config.toml
n_layer = 8
d_model = 64
n_head = 2
n_kv_head = 1
head_dim = 32
d_mlp = 192
vocab_size = 512
activation = "swiglu"
norm = "rmsnorm"
norm_place = "pre"
norm_eps = 1e-06
positions = "rope"
rope_base = 10000.0
rope_fraction = 1.0
qk_norm = true
attn_scale = 0.177
bias = "all"
tie_embeddings = true
parallel_block = false
extras = ["capped logits"]
init = "uniform"
init_std_qkv = 0.051
init_std_o = 0.0128
init_std_up = 0.051
init_std_down = 0.00737
optimizer = "muon_variant"
lr = 0.00742
lr_mult_o = 4.0
beta1 = 0.95
lr_head = 0.00858
warmup_steps = 0
schedule = "wsd"
decay_fraction = 0.302
decay_shape = "sqrt"
final_lr_fraction = 0.0
batch_tokens = 8192
seq_len = 128
doc_mask = true
train_tokens = 106400000
steps = 12989
dataset = "wikipedia_en"
Each number is 128 + 32 x the weight over its row's rms, rounded and kept within 0 to 255. Layers, rows and columns count from 0. Numbers have three digits each. The size before them is the row's rms in percent of the matrix's.

# layer 5 MLP down (transposed), 192x64, rms 0.196, rows 48-81, columns 0-63
105:139155090114154180138170145120092063125151184163097190100145134104190136118078158149102094083192134095094126116117083131149162114105117148111160127118111118106112128074088075107094193143121167
113:189082131106132117110133130102187154091120128125138168125135148115126107159129235087163177190096126136118129145133085148143189165113121069126125136120137155138133169194146101098116138112155199
103:134126117157122112115101085124150110100155140061136072154092145099194172072141120105081096096148076075188134147139095120107050155097103146070141102096116113081121115078153109155143117135133155
098:144124121152181119059113107177140149184142150142086150188182102186129144119110056183132153182175116183096145143128146087076105116110142114093163172111138102100119147097135095107098120145125152
102:199155057112141145108144083166145118088101144095161140193106107162072175147115057149110183096103156164104121161172144151104129156123110138107137179091135137084138117097165102079134123141136095
100:144179065156152100157108120095170101129118168064116101142106148145076139082095123074083118081122122106157156169110154122095157079139138151086110083149137099140088095137118140168133097066190166
092:157113136169119095086135161094135098156174123081160111122103115160132066125142206188173110147110130133160054109111143155162193122077101135064148106143154088129133187121107145118097129122165139
097:160113105171106086141159169079133057099124163184102156189142111194171116127156147117141137118132113155122139095106148097117070125140070143133115114124159108156122093114148219083119078100106151
099:124192122151076087114136133130126106122100106164164098181191143166100198095089061106106155132082109171175110123117126098105159141111179145094125091137083128083125121109210101139140149126140130
099:170120177103182135110119101115071093118144101108100165096146149091107172150083151130126105169181135043124138117138106173130131132122082125132124147078092093131177156113121122045067137175118105
103:179092138138191176085122129081161089211087142149168105152133115158131133103159123115142098135130140150090165158143101092155164134078096134158099215172130112129101108158158166137103169099109155
093:086096097149119117122122127086144110100125070046087112109158102104135158071099084098059119097157106100150131155153148163196174173119124120158123141106116148151148138199120140194116117146128083
103:096141131148095106135145110111112125144166112101135132167119146135125105105149175043088104149146065139141108146159096133081133151139097064116082229157103173109122057172147147105110088131153112
097:065121096171130142085089081122167082113155094184189098100107159134134122138145097094140118168135157107142157144142166114135085169166119069138161108140116157117172154151120161183213101158148110
093:101150046076111136118080135129121144156093211174105095149169148117073125200167106082103112129156134130094126130114144150143108105140165141165133181144140134125063126170181169128134177120126130
100:138092113148170148129126128084063155135073118133125079146053147125132075102118126159151067145123086089122158157116147131153127049156135108143137154188163147094152126076183157102097145161087156
105:171138161104152119125138156119125135051136197171103110112147146114117103142109091152096171151165185047107116150172082145181163137101093105146152127125166111200121115176136109124167139165109089
097:177135128158155136140117178129103106151139142159127121129080123096140136157167062129112118125104182061101122111078122122112121106123161086120134124179135125224116142082220098100123117094087084
102:086128178125127099187136089129161119135163130085073146150141163068113054124158121137137159151113074139106184126149161109093152096171130129132167096151069181101141135128191101165072129157117135
107:152056102117148129135124103161097117118112112144116140065082134143142146105185170089154123124086113189111149064098091157044074125120113093103154110101101191134110103111136154081095146117168150
095:129040116146139074135170108071064136142086144095102090081133150083149093170139124101179151089073145153130133151119140177163117096140163130168090111160130176132099130127133131126110202148107107
094:122129161181142143174208143110090092135176102074116131136105126110131118131188107110082138123145114129156167122122018121143108167107105112148116172176107113163131111143056163116100141118126077
102:162138126161115147136171175151145187158157121086139185077104106134176126105090085078143187077139144144130150132108166135155158129126127078203143107064089092110155138096116173136120142145162175
107:190117084180134125136180156188149131098118121090093137156181149109126144118101147165150177087098131139119125145186134117116143125149106117114073082151184059097109147172149159142165164133162195
098:128139110162094080136105160099129141088165109141124135076163106086131201117105139199149114112108113165160135124138175123191144084163106212101110094101170136152096127147087106129142147153069174
102:104098153126099130087168142097059133171124099111148053116106096147067128177132145166150094143147168114108189062161091121150139136138122161162079130192112191125144104117099121111130112121072109
106:095103135102121138149095121140105106130118128127149167157116113143144145139093128061129133151121104130194156146171037160162121145094166127066094207148143108104117232147145073135132160127129122
102:169119126134089176131148122110137143103156152174152128172098147174095171179106061104137173181112123129092182144079125116108144241098117111114159103133158126131094149128135088130084131099172139
101:100176099139100133158155153135169139146104152090130202089142127104096138152151162087132128133169179142192151142108127083164114138111116067095136092128106021125159079095109083098105145111135127
100:104123107129112136154137157125075039141115145104139141154188127146105126117175184106092065142084168147177132120131110149158121104090155104167086145127110157103152091187141139146219114138098168
117:106087177113126125088159136117158199154100123139167139124141089037129092109118081095125125110149136183165111141092116113104111115162110144147168161090119122127130161071117096128170156035166102
106:139220189153083153136131171151071116139118095142161096137181047112160182130128123091108087122170059106147130137138161100117134122164121135127118156129091144122164131160153144166089145087137085
088:113104125096130113141138103183172146104123120155165132167150172092143084108151174157120070079119149110106126104075102071147106104102212140123167134159110161128131119114111210131159157059135088
107:134093147170053115137109156100123164163157125150124099075141117099171098119076094093131114162181118096149167094133104099109134123146071103098110107191174181147121174054108143101163102146139164
# layer 5 MLP gate, 192x64, rms 0.342, rows 49-81, columns 0-63
103:165109140099110135114154087075163158137150090125138101020135176151131124170153157140100107096056113096099105166114112105074147200134119110124128095081146177120128080135080110133155124138158118
098:103151094103127186091130153156099148123160098165178156163143125117105121154142126130100174111087129145071094194152120154092149133111094095147063169044059104128136126141187161112141117123173135
096:145102063102082125109123111100125103113134178169229151168087130112146159151122117179150145136173074146133098137134101115150119145171137175081129105109112163186163114088144152127091154166067124
099:140137121130154165090046063087130085123204112138064104139073102111120144156104142175150130081166126105108147127153144110108133089116109143132100209143092090122099101147097095181158129134123097
101:127125175078088183146122110158101116074134118102180107117133125157110195171096135146126105185090144120153112138140116155106166149082178113108116154152136158136141130095044094087134126090066189
095:140100119149103099143111121127080206148129142220126116114170131156155126076130096114135110155094159214105176156140169153153104108100198170094093101103128170140112109136156125122166081132110127
100:080150074182163096139122135123131092161135191174111147126153115097074076114162160122077145138120141108117165078141118120131186147045121148134163118132079150151153182073095148102120150159089134
096:129146095119068111098090180182144159124187153121137183191108155119161103084118167115128120137104112083096132192072109155091111135091149072112114103151144151124135089136165133127136074164072095
104:109124087147103133145109109174168140092096142172159165134043085130166142131131125135132149091081105178131160106092152109182137176124155124078124103118176168123084073145143168185128166106079091
097:116181096051151103156104164130143121131095091075122129107112073135107152122072101128119083179168137158134113089107116139129158132172108154098135079073154146112144107055080093152155153081180129
103:125103205117112148142128137183080170095138106120205135108102189146069131144148098096167139110138119166100147080150136164154152052153166134153138129152153128096091079101179154152102159096129143
096:108133118087064089144099123152119139141166107148192140074084133122130139122144118098138083160145073167169117173093172152157105163122175121067117128117073123096106102192103142162108114169155064
104:097116133164135093140056111128152162065110114112182058143094118112102061087147089127107142152119121113095087107111119108100107164153133149147128113151137169115192117109177187149187135075156093
099:155134036128089134077102135110137126152130127111135192116138192151137145083099108117118117079157137118101165097092079122142069194145125188122105160131143158099133085161154129163135199156157130
101:112145112129117145122121129137130130133152154174096191182128139161092128156150158156153154053095059103114108117157104058087177129160148073145088153087124142127095090081129106180107143187158160
101:131069141087101180164150186111119113155141113137127156183094172156158089089156163129060095113114150090103126109123149113127158100118116133125177055165136072152110092117055127178130144115152162
105:164164125144119106087104064138115172145155096079142100060145195098123130124165118096177122186068172101154114159095109067145132139173175125133136130154150137100137108093143102096141175150140181
099:124116119156103095118083116092108128144150143141071124159078153073170092122147151157077118124151122125077116101150110093060079182114149149133156129169147198184166100160087179112081094156132121
113:114093086147097128103112095161133166102121122136147168144058096088136108098201121138169142127098123205148150130177051122081106115115153086163101162111115104098101108099077174135168170123134144
101:164127113136122083116129134149160121137156121179094164111154099063148063150115128090182123032092141153113154114097117144155142125191138115057141113120098084141098119104146137140195098175103101
096:125093137110112144070114115156125163105071105082111198110106121196106108122127171129114095096095164182180082138113082148110068150128146129119145141138159125100116134177159177174067071121131139
101:155133112064102065082116061188147103077146102087158080111103132090140144120172120201097126188115160108110098158132102120123158093129154129146155148129078126121128170121092121114084161075132101
106:072140108080112149135123098132107149165129141214094142117076116156119079153123115175093085110105087135110145108113149116109122106094114143072140163195080109069182087166135140114055117128112127
091:135211108155171060099126112171134132199104179106140147082133128167122094131141163134178074101095115103126100094159094116125135093099148138121130097079096171147142098107115097076189152154107133
100:114198137081153100154135158130136088117118163116121095121132130116107095181165155138175102071128070167159073156157165121098114067117110127046088091151044143131107104120130101152111104125125113
100:132099056127152168163133107084151137167063109156122103136102141148109082130175174205143094105133146125170138091130120147081133177136124131166105156136140148119104142063065143175088164128183143
100:135120183042159096113121157120111129127085095106085158114094150125054122093115130072137165134163131182177118128143118105124119150097150073102140089097127103210138188141089109142158114137162150
100:125135066153128095079119127169134126122034121143193142122124122086164189202087126134063099130140173130157114135135158131113151181135132143145127141155148105127108079119106172049113130134134093
095:095187130140086152084114115133079136064094114129111146120162123123104172138125111143108100163089191124090123107202102129098114104125120138202101166115169127096057170154084155188120131147118107
105:111129147096071145116107185071043145112134102156114124118111127104165127190132093139129106173165134117092085148113093095177208135060084132111147102131170101119094149131140167122137106160158096
108:122120110132136075159097111094049106158107095126088167123143127101128070182135094126151082136141104101060135125191134152145117141181070183182128155103101112080136110122162158103093095158143155
089:123138120119082096114130164118113145124079135174083110128108133093119152149137159160112176173151119136036114153173076152062144098110161088125090153107107116155119142187134055115129190172110097
101:136146083159103126130073132145199131115110062067124098128108154140144157132176118146125133114105110135097099151125088117133117131075043094110115206121157126063170103161108093144078099149125093
# layer 5 MLP up, 192x64, rms 0.364, rows 49-81, columns 0-63
106:154196134089148121158094144149162163111101167053172092081160124200159087143131149060145069112116121135088099187098160127091084097098130115100131102131106110127145105092115095114132116102162128
100:102123099138107082230129095083164133097091099087112151151083163136130057175141100120121150151157121143146125125137140081146091136158150117129118128083099136226158111153082147113142134077143148
101:137105162128150163148140084142117147135132078097121132128114104151129124119130121183175102093082133088120154087154085166208166148126103139110092063090178076164138143163106118116102142127028100
107:170173115137140116098125179148067158118112114166183079120148143148177193116096139130144114153118141080034135124099167195133091144084109159089129124140098143143167140145148148193115105123164133
096:093164135151166115117086093089095161155087127115163128101119136181135183072134121095131119128093097094121089155104145182185119153084170116186084126213121164108162119163119175163111103118118103
090:164151176147162157154084125157122121137138133151133134073136128149167158112195108112111105138136162079118144166157148192125074185088132148158094157099115104088143053127121150102160086148164053
097:079102106075185131146120156110137082167184142136180091094196138071093154122125082150110060179112153145075167128080109117159138099132113151130115124131126084097111152181148164087138141142117119
095:108124101146166197150095148103088159187195082094087137113093142110162151189093221181113157138125158095133191095125143151151159142166124154126137128097102120156157159143153149109131146136125111
113:109133165119101154116113107134132119166211110105149149093162084134098098088075146130178114142106111108212122145132128177134180141118089153107047199121102104089142170150098117121090150110148106
109:122144149131156042179174142156088191179047117137130128128125166139104092124144160108167174128154114117092161117106114132068156120139099133155104076153118110090171093174162170168143111129131092
099:145173127127158157086140126174150140128124190197117086143227139180157098136136120143186172164097157133106165136112119071123112111142147174167145118158121119134085086158113112065115124117165155
103:104186099170112093166173136074082174125094112110088112116110120120100111114087144117196076143140117122125119063135135108146112136195077095110101108116140210144176124082119110152098146137130179
104:130061075121128077136101112155183124137083146118159100164064152110135107095188171131131129113138116118079095114119182092139090097179131129130085094105156108119115061092140176127164110175163095
093:128058136136183109072158105094139037125118113132124075124126092119151076083155164191076109126122152134087109114147118176120136105148098178192140139175143128146147110109150156121094087096106106
102:101162124137158093112094110120151140135183153144125150127126132143145183172101079101097157154131155088104143082052107133107140106109077103077171115135186152141181045137071150120143134142165175
104:160151093132074153136179149112118179165171137173098111134085140145108080152126151111138158163145140160050136130147058127106114152161117167178127130142103117110143082177127194140129178062114161
098:150141151212097078139134094140155099128150130101215078129139105099107133155078182176162126145121119118111096105165162088146116109146144195155141150079106123154108067120111116122139160188161119
102:155073143163113067097137172118113174103127123108109079137167081131138125113147138095118063133214098093120111083196105127109161112146106118168125149152134161161125140092166107147122091042132133
102:067194166096096188138190085142127147152131150157136104166143155146142126126091119142137115094131119169132063182087158130180065131132136120155135117184146179125136161103134080080176121099106117
099:070207149143157065125066165112150080122132122144096181134105088159071170108143129111148133142142102141135156070129134133186143120134126087085120123108101067139120170162114161119106107130189087
086:127119088104098073119135066111125180060194123156107159158195159177142135142116116112127118047103162112087184126117131113115140109126085131148165102125074142119073156137148125127123129164164079
101:126156135016118078157156093189097113172146093099155052136109104106100126133100124137112106168185117110137119101133105185084080118127111124136147153090194118126140146123101144151087131109111163
106:120120093152116120106100120146106122085098072076140137120120151135154128159103116099067139134099136161158094155136103158169109168184072172105180196204150158097132106121139120127108077118142207
094:088055112132066166173107157113128130116079128099086118120087170134157153200146157189118131113107134105132103077166165141146090135106143123148180122183125166173178132167181132124117091153129107
101:179101096119137158156110137149147116129093162156164174167121102166138120095142164108150113133161065131166152157179166059110095131074167140097095129135086123082137163147179151104121158104071200
105:109143168147111094141104144136135116119131116155111203136122164140114061131091044154091093134061141048134129164155124109131109130187157097154158119166157112127086119131127118105128192158070164
099:102111187130077092094109162119083130164157098177084205158202182109153104125174133141161082082136119165134060116151110132141106091128127080175128153119082128162110131110147089116138133123117117
095:123165141158129151155097129165117137139083145167157118111108104149147091129115103184111166117083164110155170117152197155161203090133138109165075140108193173163192123112150113163135088107113072
100:146169126158144153103106168115120172109109128145156166183106115107125026166117157141108160110187118125086145109173149109127115168095046182123139138152152099108086166113083090133075131098141108
112:109156086210125125074121136126075097124137172138099065133093170191147157121096062145119142152114121118134138169113138137143094163203175144115129130100151179093120165163107084123109112143077116
105:125092072156077189081193101146146098155113114139142120098158107118074157122112123090129138120134136170184120159116112136149170150095161081158085071170159125139141155093163177136159100098177079
088:147094155166192118118138119104106130112178082153176085073115114094142123133118147164083129129179137073106154153158194157133164125113108136108145078122152134130131119078133057136162030133127140
104:116134112137171111154137083163167047138174119094092151149148185114106184165148109131102049060125145118094135096149153152107152058154116151170154127112143125064131097136133117096110106172136147